From a checkpoint of a small transformer trained on Wikipedia.
Size: 16 layers, MLP 256 SwiGLU, vocabulary 9709, 2.71M parameters.
Architecture: biases on query, key and value, tied embeddings.
Training: 107M tokens, 2002 steps.
Each number is 128 + 24 x the weight over its row's rms, rounded and kept within 0 to 255. Layers, rows and columns count from 0. Numbers have three digits each. The size before them is the row's rms in percent of the matrix's.

# layer 2 MLP up, 256x96, rms 0.122, rows 54-147, columns 0-47
101:124097109100120151163130113143128126138077109145101124117133139142075115114119136134153150131152137093138147104108128170137143092125154134138162
092:101153124120125122119136113115177124142101140138176168157134130153148135140151156131116128107133144112170132101153106155143132154127150111102149
105:126100071135158120139100100108170125127096078104126114118136091130151143049117139170159134073147137160161124081133165140131098085152128107151114
094:135138104140125103101148104143176116137129108123110130174113119115092137125119089154098128129101113132165150132118117118148115159127117078120097
088:135115095120113115073116127071097167094131127097122108132107129102111131150142099162148128103099145148137098106106092135129119100079113138087129
115:111149129135152158147125086122126142128093123100133114076187155053118106119133138092113131117120145142100144138134146163099142120139172118136154
107:108164104109115146162156116112085101113121141185111117102123132132095166157139133068138116122132146121139128117132112118129127153118103157141140
106:068177135100132120098123072144107173104044144116150111094162106121106117108126099164124125100102100110124110112144068161145145154136130122143135
093:152139161111142139138117097126104135133129076101127111186107114128172106119113144124133141097127118070156146132131131153131139184082174080134158
104:072121125141154126136143120120163125123181143126130104151165156131171172094128122155181106155123120130143104136100142131154122109124140132138160
106:127111111096095095112086122102135159118128093163122105055125108130163171130161119102124132142126135086123111125102136115136131135166100137175121
107:156122113155126150127065135093129151119161157131127146140163139097161053105142109084125137145123116138112127104085145120131119132129129132164150
089:133109153143070161153167136141125142137139149173140134130063174141137153127130142113084096157104146122110127088094101152106138098103095133125122
085:158144139151124164101143125146130116126117100094094122131127175127158140117072129151140125089150123129157136156163103113155135130070154108125119
114:122113145098142102068138130145135149130099110067147102143114136117101111101121104116105138157145124080123132109119134145151110116133156147107162
096:152132157153101081123118132140124123118129120097124161114123129119146142112115099120137182088116133126151103089144121110078100092180132154132152
095:064148094108167137114132133084139129127115109132121173141148146117153127129136101160161119146157113101107116159097143171141148125113106130125127
104:106124160117153139157141132102099112151114105121182140098137109162160130102166144105122147146133150160150120158140097118141092095145119130136129
101:170130127121105137151136117131151097147100145116102175122143133151102127137102192146178125167121140149135118123112138120103167137135089127106100
093:133155146117118115080165141140110103136143145123126100092135097072141139102144141117138112121106170166128110149148116102146111135167118138118130
099:095121110136147097113114101110113104076137153105144108133112109135077138142143122151128153141109154120117131115084130131173204133110102109117123
106:171101119108118128109080166127135119142086113117086109101088153123110068095127123126137158133112148128170125132127131145108073157162125126156103
088:113163128145087142138169130129095123085105116153139121129107122115193136171153137132131138166111149094126131098138106134145089169103134165100124
102:094190146131128128130144136139176139136123143103153124134160113124114158101132138124139153158163100162168093159152109132091158131133072125119148
107:126134090136140090162134082133132118091146123146159144127113098138167140141134123103152094112092144084162182124145160116173102143150149135144184
112:119146099154137130198120136161151148119155145113139162112127113140122165162125141096148137137147161110114127150119153164126176132125129119144158
096:128090135101127143102073158179090131176098116133134110095154171142114113110141129137121121124114146104163090098131128120129175164121117119132150
093:129146112084133118133127117128138171127137140135124139101121130172153144130139128140158098116156127152123148150130168158128140126137101181120130
095:121147145160127146112154126137122118133115106129147126113147145122123086139086129148154143142129146104105187139159121114144111173146110094107138
116:131128101128121084119106164142135140166131126099128122118091126108103145118158132105089108110123151150112147135135090112088116094145121135150126
101:122166170123110121108097104154086161135132109121124170134139164129135124104147060151140101110109106168128103127156109127128132122142126104150119
113:138143134131161100087122121141132144114165158091097127122137182111132129125123129124116156167130117120118080118158187141156135083103171147138149
095:128142109172135147142112121134129112101141093141087113126099148106094121129114168148067111124130172124137146163132157131141116114172153114135119
108:133169119081089131159109093119060149131111141161100114122174111125152154120101195108138161152140118114130106133108135146123147162099104094133133
097:161149167127113149146111142107116109138148103210116166122139146058162137140095118123120114139121153137147147136147122132144157178145177127148095
091:097118119135127144120153124113127153092115123121100126116126149155086152096086142157142137113044097137130112144090116091151144123145146104136124
100:154167131122111116168129141093154123114100157141126121136156148137145115119142103130151127123107111150147132153094126114142148117169108133145143
092:146130166136147162099142185135124122132135060132121160099152171122155141140125140114105136096127100142136171119179155134152125110124123126145127
098:111105109120139107131086137129124120147121128110149129130165151096115132136130118139132171089120072116123170149134084151147125116108162204176140
109:112136123100116112034163119130102143114107138153134102099163144138143145120090110138139100123162124130117116142071101103121139133125161109155114
089:133138143154154124120155123126106159131113152079138152118146119119168084145123118114098184127155152080064110123130111161093113101182177144131147
099:133069156132124104113139135100129174150086152096139134122142139118182121089145106111087131137122151101151110132141142161114107131138185155134148
099:148149117099136126131105078098183157142110143119147151168109121130083128103125165126121132123156127189132128186180163129141096124152099118144124
094:131147134130132107146159183163155132122168142130143164143133148132134132106149102158107133131119175132157138141159098102132068120099131066106115
092:114157131130119145101131082172132125134120175159133145144113145101118120136115098106167171137093164094097121092137088123112136115096117134124106
098:099116121132142142131117154132097175146100111139135111175132121139148116125137125169166128168109106129086197133135193124139172079146123182137115
093:150127108136130091095096123131136109119132135146140140094090133114100114117153159103122178119105148115133109095102123142116131148112125129112125
095:093105160105079131125126083149091125109102102137134104131169105129122120114107120149093144117157117139110127110145125111151135175098130128126116
104:125126113147142129093133152108110070137134087160096131134144111117121134117132120130128109113116152183136145120115146161163120101130123137122122
098:076151110117158143114139091113134180151129105121103136138133133142139158102172139114164122159110155128108149130158147117127126106141164109108122
106:122099086107124154155127088123124099113118155088115132139119108150131123160118107120126098080127099130172108167105100127087109156121113148119076
095:129122084131132111138112068111131148173077133163104150123126115119127150087091115127129073114130142145146134159127125159133135096145100101135106
092:138152108105122137141103146113107124151128110108128120161102092133074107105141100160143152126141134139115113090133099134152217106135141166159084
103:075085108144155152102120112078133178131085118113096128110140167109120169122105115121107085144154122157150128152144104113116094114115123118129128
086:137137158142161160115138129150132171129141119124177174108153130118140116114115126154168090107118167121137151136110090112128094086106132146094122
099:125152128150123125111137116101079148126124127164102126093123145139143145137084145156139140159122142090149107137180122133073091122095106105121115
107:117144140129150193100138082147109113146137138129125088155141151136129123119125101169164140127121163131163128174167147081121152093103154124149161
096:174105115155127158124170148115131158135115120118117173131106132128152113118079080117107112128141145096148156138091138159150123137123128131167089
077:140090064123143146109116085113099163134133152141102127093119133153146136147115150085129124104108145138150081131148111135102134130153119119134137
091:105127103093125114146128120119143151126177143115144161099122089139147130105144160116158125113132129130080103155115176100109095115101092136126127
096:137112143103168169126135112064136110139087114104150126122124141089111134083111118109133124140084175129098097099091119134127121152128119085115168
106:117129126131147118089076123177101152142187137144176111132150090118145125104142113184124078115126134155128136181121163128147138094130142110154073
085:122120133121106155154122134126131127138092129123158122112099106126106112082087124128157113079123110137166134138114124107172087138130124140103120
089:112143139123110150103115126154136114114122117143140131130206154130087161137167147149126104114121119159101118124102097110045150105094117140100182
102:127146094145126105149099167128125160132145100089168140135130085129129100135094130096113139114139117154140098107128127130099090105121142123155147
079:128139131141111168139160122120122111134113099155138161123165116119091079109139124078136116168148098147085113129172110111174143089130149161165113
099:098137107134146112150120069149129117095140141135148102148114117165115126130145130144192096148103155127129177151121118135114164123115103076111161
124:129158149069127116153143111138112091109097129101104140144174133126143160084177064101132132166107125093123138119128140160132104119148140141177149
093:125124052136133199130161194150103099097116140129146123151114139123124113126122134130119133117098113123119138130080094096127133164106126119161120
100:109122171127124117129137098134105108100125109137145140146175141124161153095166125093161120076136093127117102144098175102143107099145174092098139
111:152127134118113125126136113129094115121136135114140104099145125112181101124144142156122134152094135168110139112105100162084137096129090132164132
079:134120148170140111132120145125106138110133108148082155160102119087123118120167178156147186151127099152093140119140152114112163132156146127124123
099:147098094142141131123146130152128145139127148104153133135101153157181178118145121136077149113154171108144142148148090142130113067099115115133106
105:129115139162134137124148119106147158142187173143113128121111129101128098112128133141132122144123115099122146107162122108156153080144198142092126
118:108131114156123127147139118143158128133137090104120174118120129111139131132134085110130111100124167123139165122079123093177147155123091121119134
098:129133157125138128138111136104092110128112160117123093115135137125179139150153097158087146126083145110140151069111076095105089133101134151114129
096:074136083132109165114156135101058138115158139124105152135131122126154125135158122116111115147120122117115151141140145114190155130138147084152095
105:088135150109118115176105122190132148104145075150194125111138142128140116105120116108125137124120106099108119111146128165147130117125161174184119
102:087145118126125158159166164113111119122124108128123099115158177091075155112131142083085163143122116111146083130120134109104113129189136101154151
091:195101068134132112146077161148165128174131096119162135159124096126125178148104099091149153146115111092110130120141135119116153141119127128186124
088:119128138125121130113083133108118089133184104133159122121127161145133143133107142143116124102078161135136106140073142125150132124154122146163107
107:104152117110132159107090115139140118121103114152155142155125132125116100115136118073140094130119140140175124144137129158133170177150103157171166
094:137126106139128136154091109144133112119117110139112118133117164090164138110124109123103120123157116135175175115127124106129121148105116175146114
114:112141126130095082085115196137101120115095111118122151159089119114093145139157136137099121139141130130139109102089131160137111103138106151129149
094:114129093105103139108108140129130144151132118114137092128146138131101175177142109149162088092080178120109133099103141120127128143126196111132162
104:135168123122134135153123164131100125119118136127100123140139130111134150105112113176160107144116101112097124139130145118115106092155157100171161
095:145115087129080102124139122150113127145141090128126117150113140094124124140144147125131176127145118163125101153116165113182120110139091126145138
107:093130130149138161149098142121090124100164157111123138108136127100141120178126109092120119147129101119128095129158157114141118158087104137111115
098:105152111135117142131114104132110140161123133103145124126157099111127103121111137139119106133113145144133083118110166136159138098114133052134138
114:137102097136118132108151135120132116116131087143138071131113121069106149149173149130169163147123159125132116153127111104132153122153146134164145
114:162139101164142155168100147121143084146133155142114111151171137080116166169134090154153182149142140143125126137141130101134124125176113168179123
101:128145140157125147097139182130152166129132119133128143122121127127128136124109113123127093165154135111094119127147118157138126147163163095139135
090:159137152097114138106106084052122164101147121099152168152110158121165101120143155172119127130124184124099131102141108145127131094143115147145126
099:096103156097162096093118129096084131135141122129147146119141143133118135088103111129147088136167112123169153160179141140156134088140127104144145
# layer 2 MLP down (transposed), 256x96, rms 0.112, rows 54-147, columns 0-47
109:097102122132094127129140105115124177176132092136118158133154110147102098144114128082099133135099125096137080161138152134130159114112123154091142
108:142065119114136131102108111161121128134123112125122107109129161152122119176147138099121125145092112158114115123194120117153170146114139151104137
110:127142153140128063154098101151140130127163138109149117107141144131124151108129157122156143133188094104129120116089109154152152121151135103131147
091:155130132140156094109154156129151137133143081128175074095153155125121127114129153171112129157106141151139139096158156193119124132139108163138125
094:139170149084137183131087106118155121130124144109129138133103152148121104154155125109109117124168116076154167128129102112162102135142152151108117
101:162142184105144120122122115139160116141180136153136121132160157181102144127120137132116128161174103169150137112101144142146130170123104126103126
079:136104126124117135132143152144126123118104124156124131106101163150089160133168108154137129125143165200101090153149092123132142152105128138142165
078:128115120111108135173082118142150134109127153131134090138161156105127136119107128100095083100156112126123147147133128171163123095130152140076115
088:135130115125134071187131150130130122112137139118147152123091113132116113122107110120139083116133148108109186099158164134183122163153151122146086
085:139125126116172126099140130153161142115140082134154079123093147132083110129155174130132155158111117165123113123122135105118102110097104124149147
098:108102111146152137154140120179099131126124169128144113087106121126110111179147090157116108098130160136088125168136100086146143131130136123132159
102:113118123103148110143147106128112144089165074115106135154154140117145126136112113125086142116086125137157119155091143110168094158117126179101128
105:103170151145145123118157118097128084112181134128144145106149147158068134130111139089138164134156137140143145125133110123115119105108118152135149
102:131142142108149149119107100117146113121114132080073101120137113092100118098100108121104123125135125104138148130106121169176069135141149105155122
125:106165140143125092107136118125146123153146147102128125155127108109084143097122128051149108105149134118146092099135139145129091092110122126117131
080:132132123126118110085154148143160096126105080119172144099125117130082128110161159127111146098120197188138131121148139093129121131118116113136129
085:106109111149130104137167125154132126130152137123145142119149164130151124136109133128157127111143160095113173094150126138125109131112154154148092
107:130105099148127167123122116133097107141101137144149116139142081101169108129165124135112105098149133147093142156131106119101154113168130104119099
099:149132101121117126138105156174124165107104121168163118096123117091101119121141125126129137159126117064124154174129100108115119137111105127119142
100:102152140140128098098146120094148147094132113102136139102097121178150157187122129118121085149194121134132136171128098164135136093110125085136126
104:142177113120135140126131073128121083164150133086132167157128110085075119115161155106139146109102137093129146105137141126093169103146166156124138
117:133137163146131143124112118131111122110169124153096100157133086139134136100110117118124111115113103097098181138129147177116129125136094151148116
092:142088130109140133127096186165087111144142089125102159128164160150174111122106108176089122124114127151138124117099143127138126138126128173105163
110:151119100158105143128116085153113118107122105113138120131108119110178158162147119104148132104099156079150102137144140119114127103147149158141099
105:155065148129121179157105145134148123111134112094072141102147166137109148057122094137118119129172163175112155113099084164133141146134100154111121
089:092102100139144133101134101091114155132086140096158167145112141179137136107169154126134121145096140138117083103117114069109141129111116123115115
104:081118140156136086101121156182144086108123085132075132116113159141126103157124123102111166106150119131138133147117159147179162142121132121091116
080:163142109153107105116123119126119112146091095151092148178105114149120144133141129145115168113120183160138092127125114108076150112089099132123127
093:124097134108128122152170136104105116108111130125134149158109113161095136070129154136150126109082138125141098104155163045134101120103090107132119
106:151166174104096120130160156145129136153107136124107109142116154122104115092103178125129132135133129133179157131110144167112127088103123139171114
110:113111122147098089118124111126103181141132133157169141158143079132141158130133110126132142143103129130126128136132126078131163141144139140174194
095:158113135163151100144128150125157163111139117168080153111151137145132148122094079156104120128133115142101116154133100139148122156108127138123132
091:141120097133098100144095172149120132112152123135104137146136119126137150117116092121133123156153126090115118122115151154140118120140142177086161
072:139119118161126112108137121128164120164107100147117174143151119158076163106147125135139146118115174196085130147138137133115126115114081143109122
083:172167125050128132167144159139125139112090094109159090124121110104100145105139171138121113093124138161168139112108127097128134130107121122136130
113:135122101148155110112117104160150124156122152102141093092133108119128069096113122110102149125203151130115123075162154128083090117105129135136140
102:115107145177114137079124129151121136148137128104129131140127078127144115085148146109123111128111133115108118122123145133133153133082167124156122
103:113111109141094077121133116131167166161136129171115119131128129106159079122126126139112141082159137125104116122117165115103104134150084109131136
105:065100155133138148131174113092128160115142119110201138169112123139106109153143175112082137128136158148177118125138140107092137145098129124148161
109:116082098127049115102101114148119108110086104153121116163146157134153160125166090158147143149132130090127157106142128104120168104087094130094082
088:147128155163160126128167142176071097109143133095092118153125124127127105159133145128108175119135131106150104184147109083097099110122110139123116
103:114122125119156102125156139122143112161077131085140122128153146152172065132111121093149135111179106118132109101110116101107128112146117105163141
072:096115142139113120130136162136113182100152113115110151140098122132135117143102100113080102144110094107152141098105147124126069136132100145091126
075:104157141156165162097132148120137086103139192105140143145168090074150119134107140116119108150118095111138157099129125110154141103145125159107099
101:142094123114132170150122137142115136139117116100152110110160139100111143127064106108148126138086125125134148209098099096127137133122149107141084
102:155133119161121104145113161144138140106103136134116147147151133138124172158124064151145149103152127158100125115132125126119143166169156102130074
118:170092116109160101157145088144152126117123140076109081097162099089107132109117167107103112116160114129137143144120129130102122138157104125143137
116:128135117131156127134146136146131175105111091129109191121107116137141108122111143084151119121152116152140130138087197073168128125129135120147140
120:176151135143131089119167115168137091117119132120122154124137105149147087142121149101116123119118144117099092101131150167135120151118149147127146
107:102091112167112160117160110130107110111137107164144115118156128116111102133121098147116126146126159092132109160120091126092153121135107155108136
105:124078091128092092128137151109115158131127141152158145165130116110171124175146137115087119159104114132113126154125113078075144146135106070143158
092:138129168122134094148101168116100161130133145103117121134175117107155132128084096132127141130114148105162131151111146172157117136139140122091120
081:120143131125142140150102133145128140135147160136121083134124140114134127137100135114146135160088094080110138104129175128125111119113124125142116
105:141170148146114175080123121143113124121133165171145139085171157134095098105144106161145106140134131119093140157123113163084114118165088140156096
114:114098117118159140138166185134138099094128078141127092150125153109134089137147117122108134133091147169109052146139118132107140162121100138133125
110:136174116135141176086108138150130136128139142151171132111104125154134086098108171118100122084115106128115098117128136088121117089159122117143122
113:167136137127133143081107131109101137174147113120081095116135139133116177137118143125122145122100126137111128082096111113159131141135157107119137
086:134113149108146089113094129126163111108158111113180128119188124114110158126157139187140175149132104198123136112144130169128124160107115143122168
070:145117096121144139129114118114085138119163151136127100136123140078146111110114107167133117135095112057132173134109163135110126121133120115125109
089:178109152131152143154134155157127159093152134110137090154111124110156149130153105109086091144117149073170127122120139137138163131145133145129089
104:149150134137138107107106129117184083116111109107115113151143153124136117129146081133144089131133122121114088116118147141123156103129114129167140
104:122098112115144111151168131117123152129117139092131144086137162099114074133162129091169120104147098164103106143101110156124140087118098090148106
115:139125137151097139116118095102144078145139178113113154138117118162132154125104122088139091121174124090194161129143111137165127141144112156094124
113:144095113121138095132133172126114139142105093164182112117149154099181120174186144123159118124104149133111119147141135110117117150113105133155159
100:102125152133125127134089115102136109128165164124162124110124132152155110135160103152114136149093107143111124070130168138094141103146115118122112
086:102115091172151165178138123129147162151138149168160123115153125106139149120140133122131104108087184084107078113138131165131167144134113127150124
088:131139110117101166154157127095090146100152149145162127180155149117152151127138106091084107107135143072133119152081116142097155152152130132194148
125:152121109091076130156118094124135129116139144136126170141139152109150142153178079152165123137124113102115164144156133143128165143128139107123147
100:147150098156134154146093158108117167128103146134176139163164142166174127164177145141171090127144130100122120116116122127088152135151108088140122
093:130122088097138138136151114128136127146085092103144137118119102163161145128169126150158095131099128168135124102111149138108138097097131122147166
101:126152163132176153147172127138108105131144182135142127124130108092086076097142153146138169111131131158171099102149162106115112079146133134148119
103:147135084130155124152134113113111107135103140138075145163144126153121164126110144141140140127125173130112105128138200146144125126103125095095124
099:124102122167089148127129069107132114143110128131128165145117106153122110147146086104133083129089122077099138134096118119132116116105165103112128
111:069131121114095081127073148169128158147129099118120142177104120123147100173114147118139140104120117112131133139111147100152133120165136127132169
114:110134178114193124149181170138141113107146114096110125119126147125069137130127106106116151111157120179139143144097159120153100109157134148169103
106:118048134140144170129142131075137159135123192126108114120155100139121165120134114136160104162105150122108127111158116140140152152142127093097156
110:176180166105126155102140074054111157159105132151118169127119102163125102114133103130151118092150158128140160146077131130116105129127137130114083
115:137140152100167120099105152096137142131134153089151081177130115149146117151160139148097123095094114112102133119125095120140137098132143130118150
083:157151095130141132079116147139116142121156103157122117128106085143108135101098117127116158115127151135107119096170168122089095138077109141133102
096:141100128128128151130095167122094144142168168151141133120147100100119108097130093161072126151121092117092143127163119142096114190121159139147149
093:086073098154098120117123148120140195115132133151070132132086156140140095096137135117093165159152085112081094091132137124117107148135144122131108
103:111127157070197093129147137143135122097138118130082097095129136130103100116074126119154114125141089135150107103140128138115099138104143124122137
094:107139094143130121127125138117120153140159139121098149153169173131100140135094115127168106097136121115104125095157126112162152148122143157110118
082:122120089116124114141158118120116131117105119136149134138111103115097114125162155114123147112131150141087087147141098103079127093115113136128149
099:115140149131142126074201095115112119117112097134135080136121165135138103130196133109104130137106113129140129160115094108089153115104115113095128
089:100079076142106108126100129121106138140113138137108110136163133158125133158105120078096142108099112107124099156145104129158142157111153131102150
107:142133134131130118120145107135097141159123120118094104144165131098091135125092140167151162113101141175120143122098129114144080100133117138163145
109:132115105115122100125087118090114138127134122099106129166140154103105149118096121170139105124085110138103140131136146123125103137108117129138157
097:136121123119162107124172137122132117136170097135153119140147173106121136111160153156063186132121124159098103137120151133072159144128086170118132
112:125084132131110126123133115134104138115086075109103179137139122133131178155105096117124108143082111125134099157144133083143141126150129133088109
120:149165191137115096152157098151123124108151121124160141094148140158107146153154132134132116119094147120131130113089130135176107119145153149114102
111:114115130174118164108135091077139135161158137153130087162144126133150116079119159124133154110122146141105121109147109126115108087127144113163114
089:162135122139113147128159122144084124109094130096141127130112155153093133138121104112131162077114175118136133108166123132150141098089115125112158
102:142104113093041130124129159162129138173112128140112113089119156103108150091103128134076180098116139151147097118106119108110093149105124131115151
# layer 2 MLP gate, 256x96, rms 0.131, rows 55-148, columns 0-47
096:124163145130117132166140137106100135119096111118182147111156169190153107132131133143166133107074145162118183142145117121118123152135150136113130
107:127140179146102128169111129118141152153102139126115140155138131111140118156170124147164129081121148136098121138152106107142140105085140112096160
077:103082113128137093162131139082113136116069150113102141128133143133145158147135169114129159126138162095111132133123142107132156116110091142131146
087:109107146164140150156159107166145171125136128133136119100122165172138139142105139119140117117119122151125130121157132164121107132097156123112074
098:091145070134094109147096131121101148099118120131151123141120140175135091118187104134118161087103146120121063139114111131124150086130142121103134
086:111140100155131129154133139126106103105126112160126144111149087149143157105118151107157137120154115150108084106085124169126121148119168120140156
080:143134128140086119186116175118151103125150136152143149140145100087108162169102132121162138131151085107094165150080172122105096082142119117103135
087:133114098146125108124089160145163142179186114107120143083144111130126131166141189101123140124109104178120100138150084105139099114155101153093139
101:103149091136122119146115140127138130148121138107124173116151157135138119147122113137169130091142115117139114168140150124133124157148117161140170
112:125161059145120158142117096170107128140090100122141112141121130139106123122137158124107122101104132109128079109182088094099156108119161137101121
104:131102119135136138142123110104106121120150105139124137152114172158122116106161103146113140074124191129198147139102122111138124116110107108127125
108:128107138126147105126111147136135176135092125115171132099106126073096143128136141157111112137126143119162153157149136065127138112160142138150111
081:151112095141159161133138112093133108128127145138135113135136083147143143113130111151150143078063102106124163118155147079126166136114146146148085
115:141142114163152144157137095140121115168086128108126111148113125184123101133140099148160121120091114128141143136104054112120133127124135126127074
090:127117148160108092123121169130136134066131126115133108095164155111135143138135101116156100093129134170107167085136175106109143143183184158111127
090:155138144129167158104099114096103169123140104137141134148109113143114112137131124122145147133099124155119124145135122134106146155154137136146111
123:134128151141137148106156128103085129129139132134143136153102148122185090125123155124142120133161129151118137130115123132145127106129131160162141
096:136135154129157136166166137131144131116095082081163099134111116148181126162169115140152179098107138100150121190102115134147155100135099111176149
086:138087117099099161121159140129127143116143120119126158144090144124095123086178150146121122089140182145130132078155131092126110123155113153150085
101:137152142160136091147148167138135132068122138148099121100124142074153111149130103084146170134122130129135108105143102112139101108117135107089100
104:138134102145103141146112118109118140139143116138169100115104111149132148122146077131162198150101121112151130135140105131127106159177107101135134
096:137123077132133098104143156116136160146171096119079108136136161189162116122101099143136091106117101127118153142074168136132110136112111137154099
099:070091153214129155140151121108125149135111130136131101187130185168086092171173118132144127141161128105128109123119108132107132141129125139119121
111:115121104158182121145131137118168110137124102114121153125128123163106129092133123150106177131153170129087134092098118119150116114091124171119137
102:184134145126125176123125119130132094132127122136111133161155129171140094122143167114208179140118127131107085122100157110146137158128127076157149
096:129148095125109062146150146096155089137124148117092151099139123113152123133068145139108145142113153125135131131115141087141132153100123102134095
086:102150085091120128107109093101131145118125154145120106119102131089116142119093135118164084115089123182127116143123142140131114101144127147105127
081:150156114123142139140118184093138080100099159126165149111132127093141112155132128116114133103109144146098155128127104146164145186139146131172131
114:128124140129115116171108138101124122128116118148117098115160082117123084085176128134165100130096133072115167113107129139105113185110123095159128
111:151106135144127127124158094147086141162151119213084082152126113143122163120175124114120123146115143124142134139154123112102114117142139116149108
114:139121145142125175147146105097175118105113165141081103146117176158080131112140136109154126126077118113128118129175170144116142117118138109065145
100:144131113107143165128113164094123112149144188112113132146149147128167087148187109105136119183145142139089109122137121130122152151135126148137123
092:138130123116111110144126121145072119101123117130092135128142107105144138133095138113121132144124143122121093137080132148173152151094140079128116
094:116075177131083139081171132112111132110169126139124120107118116149165086144131091109167129126116128113126153103112152115124099167118126134121121
118:096096122112144141117142146145156188143090142121126125161124136137091126148133139167137087156101136131138133135175154080127152118147125084087110
095:143150160137137163156107107122111094101110120147123150159121127150106132149118126172086171138140116147127095108117077116111132156135140097144130
094:137108099122152168129134119134115117122126137150145132151154135123142121140115140124080120122105129095148126112088140135109127150141101120139122
094:128169143136130151140160118077139118134131141104137146139119116138131116094076099115149122071142150174080118106125138101092160177148113115163144
110:094137128153126096155142153129106159143079160108152130120096159139175137131123128140123107104094109117101125094130111120121132174104183084151147
088:087125159133124199127148115118116158102100114100141109125105133128147090171150125083162153149089160129123118133149178124146161127143133183158118
095:120087133140148117115156121117155142131113104092130206103114107105129109148176181129156133097167158101122131146088110122131121133103123095130111
084:148137144132149108125175108132049122125210090140097151089148118124169100120143112097153135108099170140161134107077107128123096140121130160117111
104:154122145150130138143084082189165170111138119125102127116134110154139141144136140124172164111147140143132122108157156161126097126134154150200144
098:141140172090118199136131123112106141158123104144125105203113160140114129113147110105113145118113090151096113176153133121127156109111168102105118
095:135135071147149148143135072128119121165088106143168127160179164170112104078153146164162126116114116160079123118121119104112161129148117123118126
110:128114163124155100159101114129140161104093120181112158153091129106193150120176111164148131143114123095131116101112099112145131106111165147134115
107:121156097114118140119110147153118160140137132139128134109115149190125149129106150147141081133126185131088132133125106116092105155118127120153128
126:126134126147103104149181122102050173166111124132138161145121131116140133134150148143110162121106159121167147123087118121125111135134163115152161
101:103126137152138129114137105185101153128149127115129080145126171121115101131184158117143088085062136149096141133126152159108150130137168105124132
096:083129130152138144171131137100096138115126124162153122115167128103124124165147127108127081159138139077089098158166109091127127134141146118096157
083:123116136151118139141130144102101148174166103147122143145173113129118118102092084149148133123124155122128148101072138131110112135124158130116105
087:147082143121140190118140125136107074131123134143153129137126154124108110091128139089108128086100124160112142139091140105146081092153132138138128
108:146150126124171127136147129100132103129133097144179154175185098116116125163131124143125140109107094153087176125133066141135122164153143111141146
093:109110126127104091104121082130124117125110120105207151143179099166113137127133116139142161128091136083126145107141071095108121132110113102134152
123:084125102146137130071136145117088127108110160171159124165126065130122153119134135161115094144146185156122126138162090112151155105144153137147115
111:099115118156136128117106117073119133185125067161103145109158150135115129102148146122107117101114208155114102156129104131096155161103134100132113
088:120088150142141142119161120178134131145156134104111157115113152125125119097173088161159157105110148113095151120130119116120138122091087129137147
091:148076158130115079117109164125101131144135132110120120162110168111113121146139105153147137123129129066128197116120161126151146126100110098118138
090:116144179133122111094152154113125115090135145151136117133100154115135114084127091134132120130105124094160138122129142136103140153150135115083098
107:136121117173143099168149107125113138101047151095155078109150166139151134115093133143159151122097116146139149152135133148104136126146129132192137
107:098130132116146091115126111168144119136119138182139099152115125098110117156125144136129143124142097124167170144153126089066106097113150131134079
079:123084098134149117137134096114118144146120092126152130100099184144141157114111156141141103097129175115138133169111134089106141120112163144153119
076:118113097124138134138132123116151136129101158105156094134131150196125131127089126123140116127127177177163157143136158150130179159159082127107086
111:121117159129095069114096145138103145130146176129157155148105118125142107146124129130174138169117140101145130133116088118130112131043119096129141
087:121127143124157150086150130114162121124127129123135086116122124162121112070108117155151106090120100114131140158112145156085114124105177122117166
095:112113166148130099146149118087137118127125120144139147099129117134128166110135141142120128156125114081093098128123093120111158111104163131152101
127:123130118180123107121158116098086131148126118119097117171138089134121071150110139166133111137171141120092099144104146037107119148107102159116114
089:128120081142142154190109127109145138142126116057123109149171130139117141122141146133146076117100121167067079121133128138112165119154159134155159
094:111109146132118170128120121161100126137129115118136139106162181137128126085148102135166112105116144132089127107149160138135112121161176097058172
115:140118168081108125125150144163137152134153130128133137145136091112133072124130160118111121155082140174124135131148106128098091151135159121067104
082:140116137147153118161142155121126141077117130103153137144111126129108118140087147144174149108098108144123121129133084157165155132164135109097118
094:135106100111133092140075125107128132149102132169105166131115150144113150102128119113114185123082136155106118163132140145197157101106131148140095
101:140125117145106127129141152122111146129119109132169098152167131151144113129147134160129104114102163145131164119167100081129167125135167099152147
134:138119111170118098160139141123136142138131088123120110111117099105152110135101117168137160143102115089115120165120059074101151108096090106130137
110:139095132113144129142153124123128120147146151117143112147138181135138090096124126145106138142115089106105118116136147119096127132139172124132142
097:105115150142120116089109119069140186088106116082084159135136137146128111117148123128149106095125151135100120107115122114117126147123111124133141
113:098108084151141120118155125128166097121148130132116114124134135105149102154165113139152171123108172136148092133096121135161186160105111121140159
099:146151143134136127142137129087148129140123127152130096162137141144133161129175139115067121128153158152112115112115157146132118146133124140084134
090:124151105152135085189114121119127142134102138111144132126147134081168145160160125157102128118106132109134114121131113137103150120136134141163171
093:140124080128131154150125118097097150132128128152130104139132163109141119138131125108089133168093139158133158112153147145117119124147112135124125
100:111115093147125086135145127140091140137092115167120128146102117120120125111122131173152125123126123152125175116116133115141160113142138097120168
098:111155140148134136157129148162143126112175123129114120139085136149149096122181157155101095143082135102144147167122170103126128132084119117135111
100:097113130115114124165140149105064148129142086094129114135121162141090137117115127160136090130152147085139162144108127127185146071113123136118121
096:075158147110169131155152105116111092142113115150161146175141138151158134121166104147131129144165120164146173125129138146123148156180137150119115
105:097100076130148122116110143132126142120131138162061090111112123099122143110120113166113135141086122137190128107114128129138100148111128104168157
099:144132051159137130168124127075093166130084171121141131168105146133122153172146114172128132121143166140129125151093108141182133127120118120134152
114:173137113115118128144126146159160132152152133096164110141073129115143099128185132108139124154110167141132137128123132172114140140123124110104113
100:127142162106113141121130129127138134147113124125148087114169095093101114124143135144113179121134136127112133145107178119120147141145120127168139
123:145131143103151144167179177161099127124107144100132147141141083126146164200161103115126121137142120120082124148124161127137173116155126100122098
107:130109079186146140118171134127132165141106130117128093145114131144108124093124124124125144138120124101152125090076144108102120138095099104120110
108:112091197118145127149128162155099114148132129118125130103142128159070100183111150142162139123104134164110082161137117131138140155096096142117110
083:116105156121107123120121173125154174128093143129158120099100076140170086109125136132121114123173127170093105155112108158105121151116113163144116
103:119147109169105120090143157116152157134118134141105128108133155069090123102159121120153119148106128137106155121092118104153100128104106090170155
101:150113129120122175166127124049084139099095138157161151105108086161139142128166131141128126153127192107132145101149128094146154162097146092125144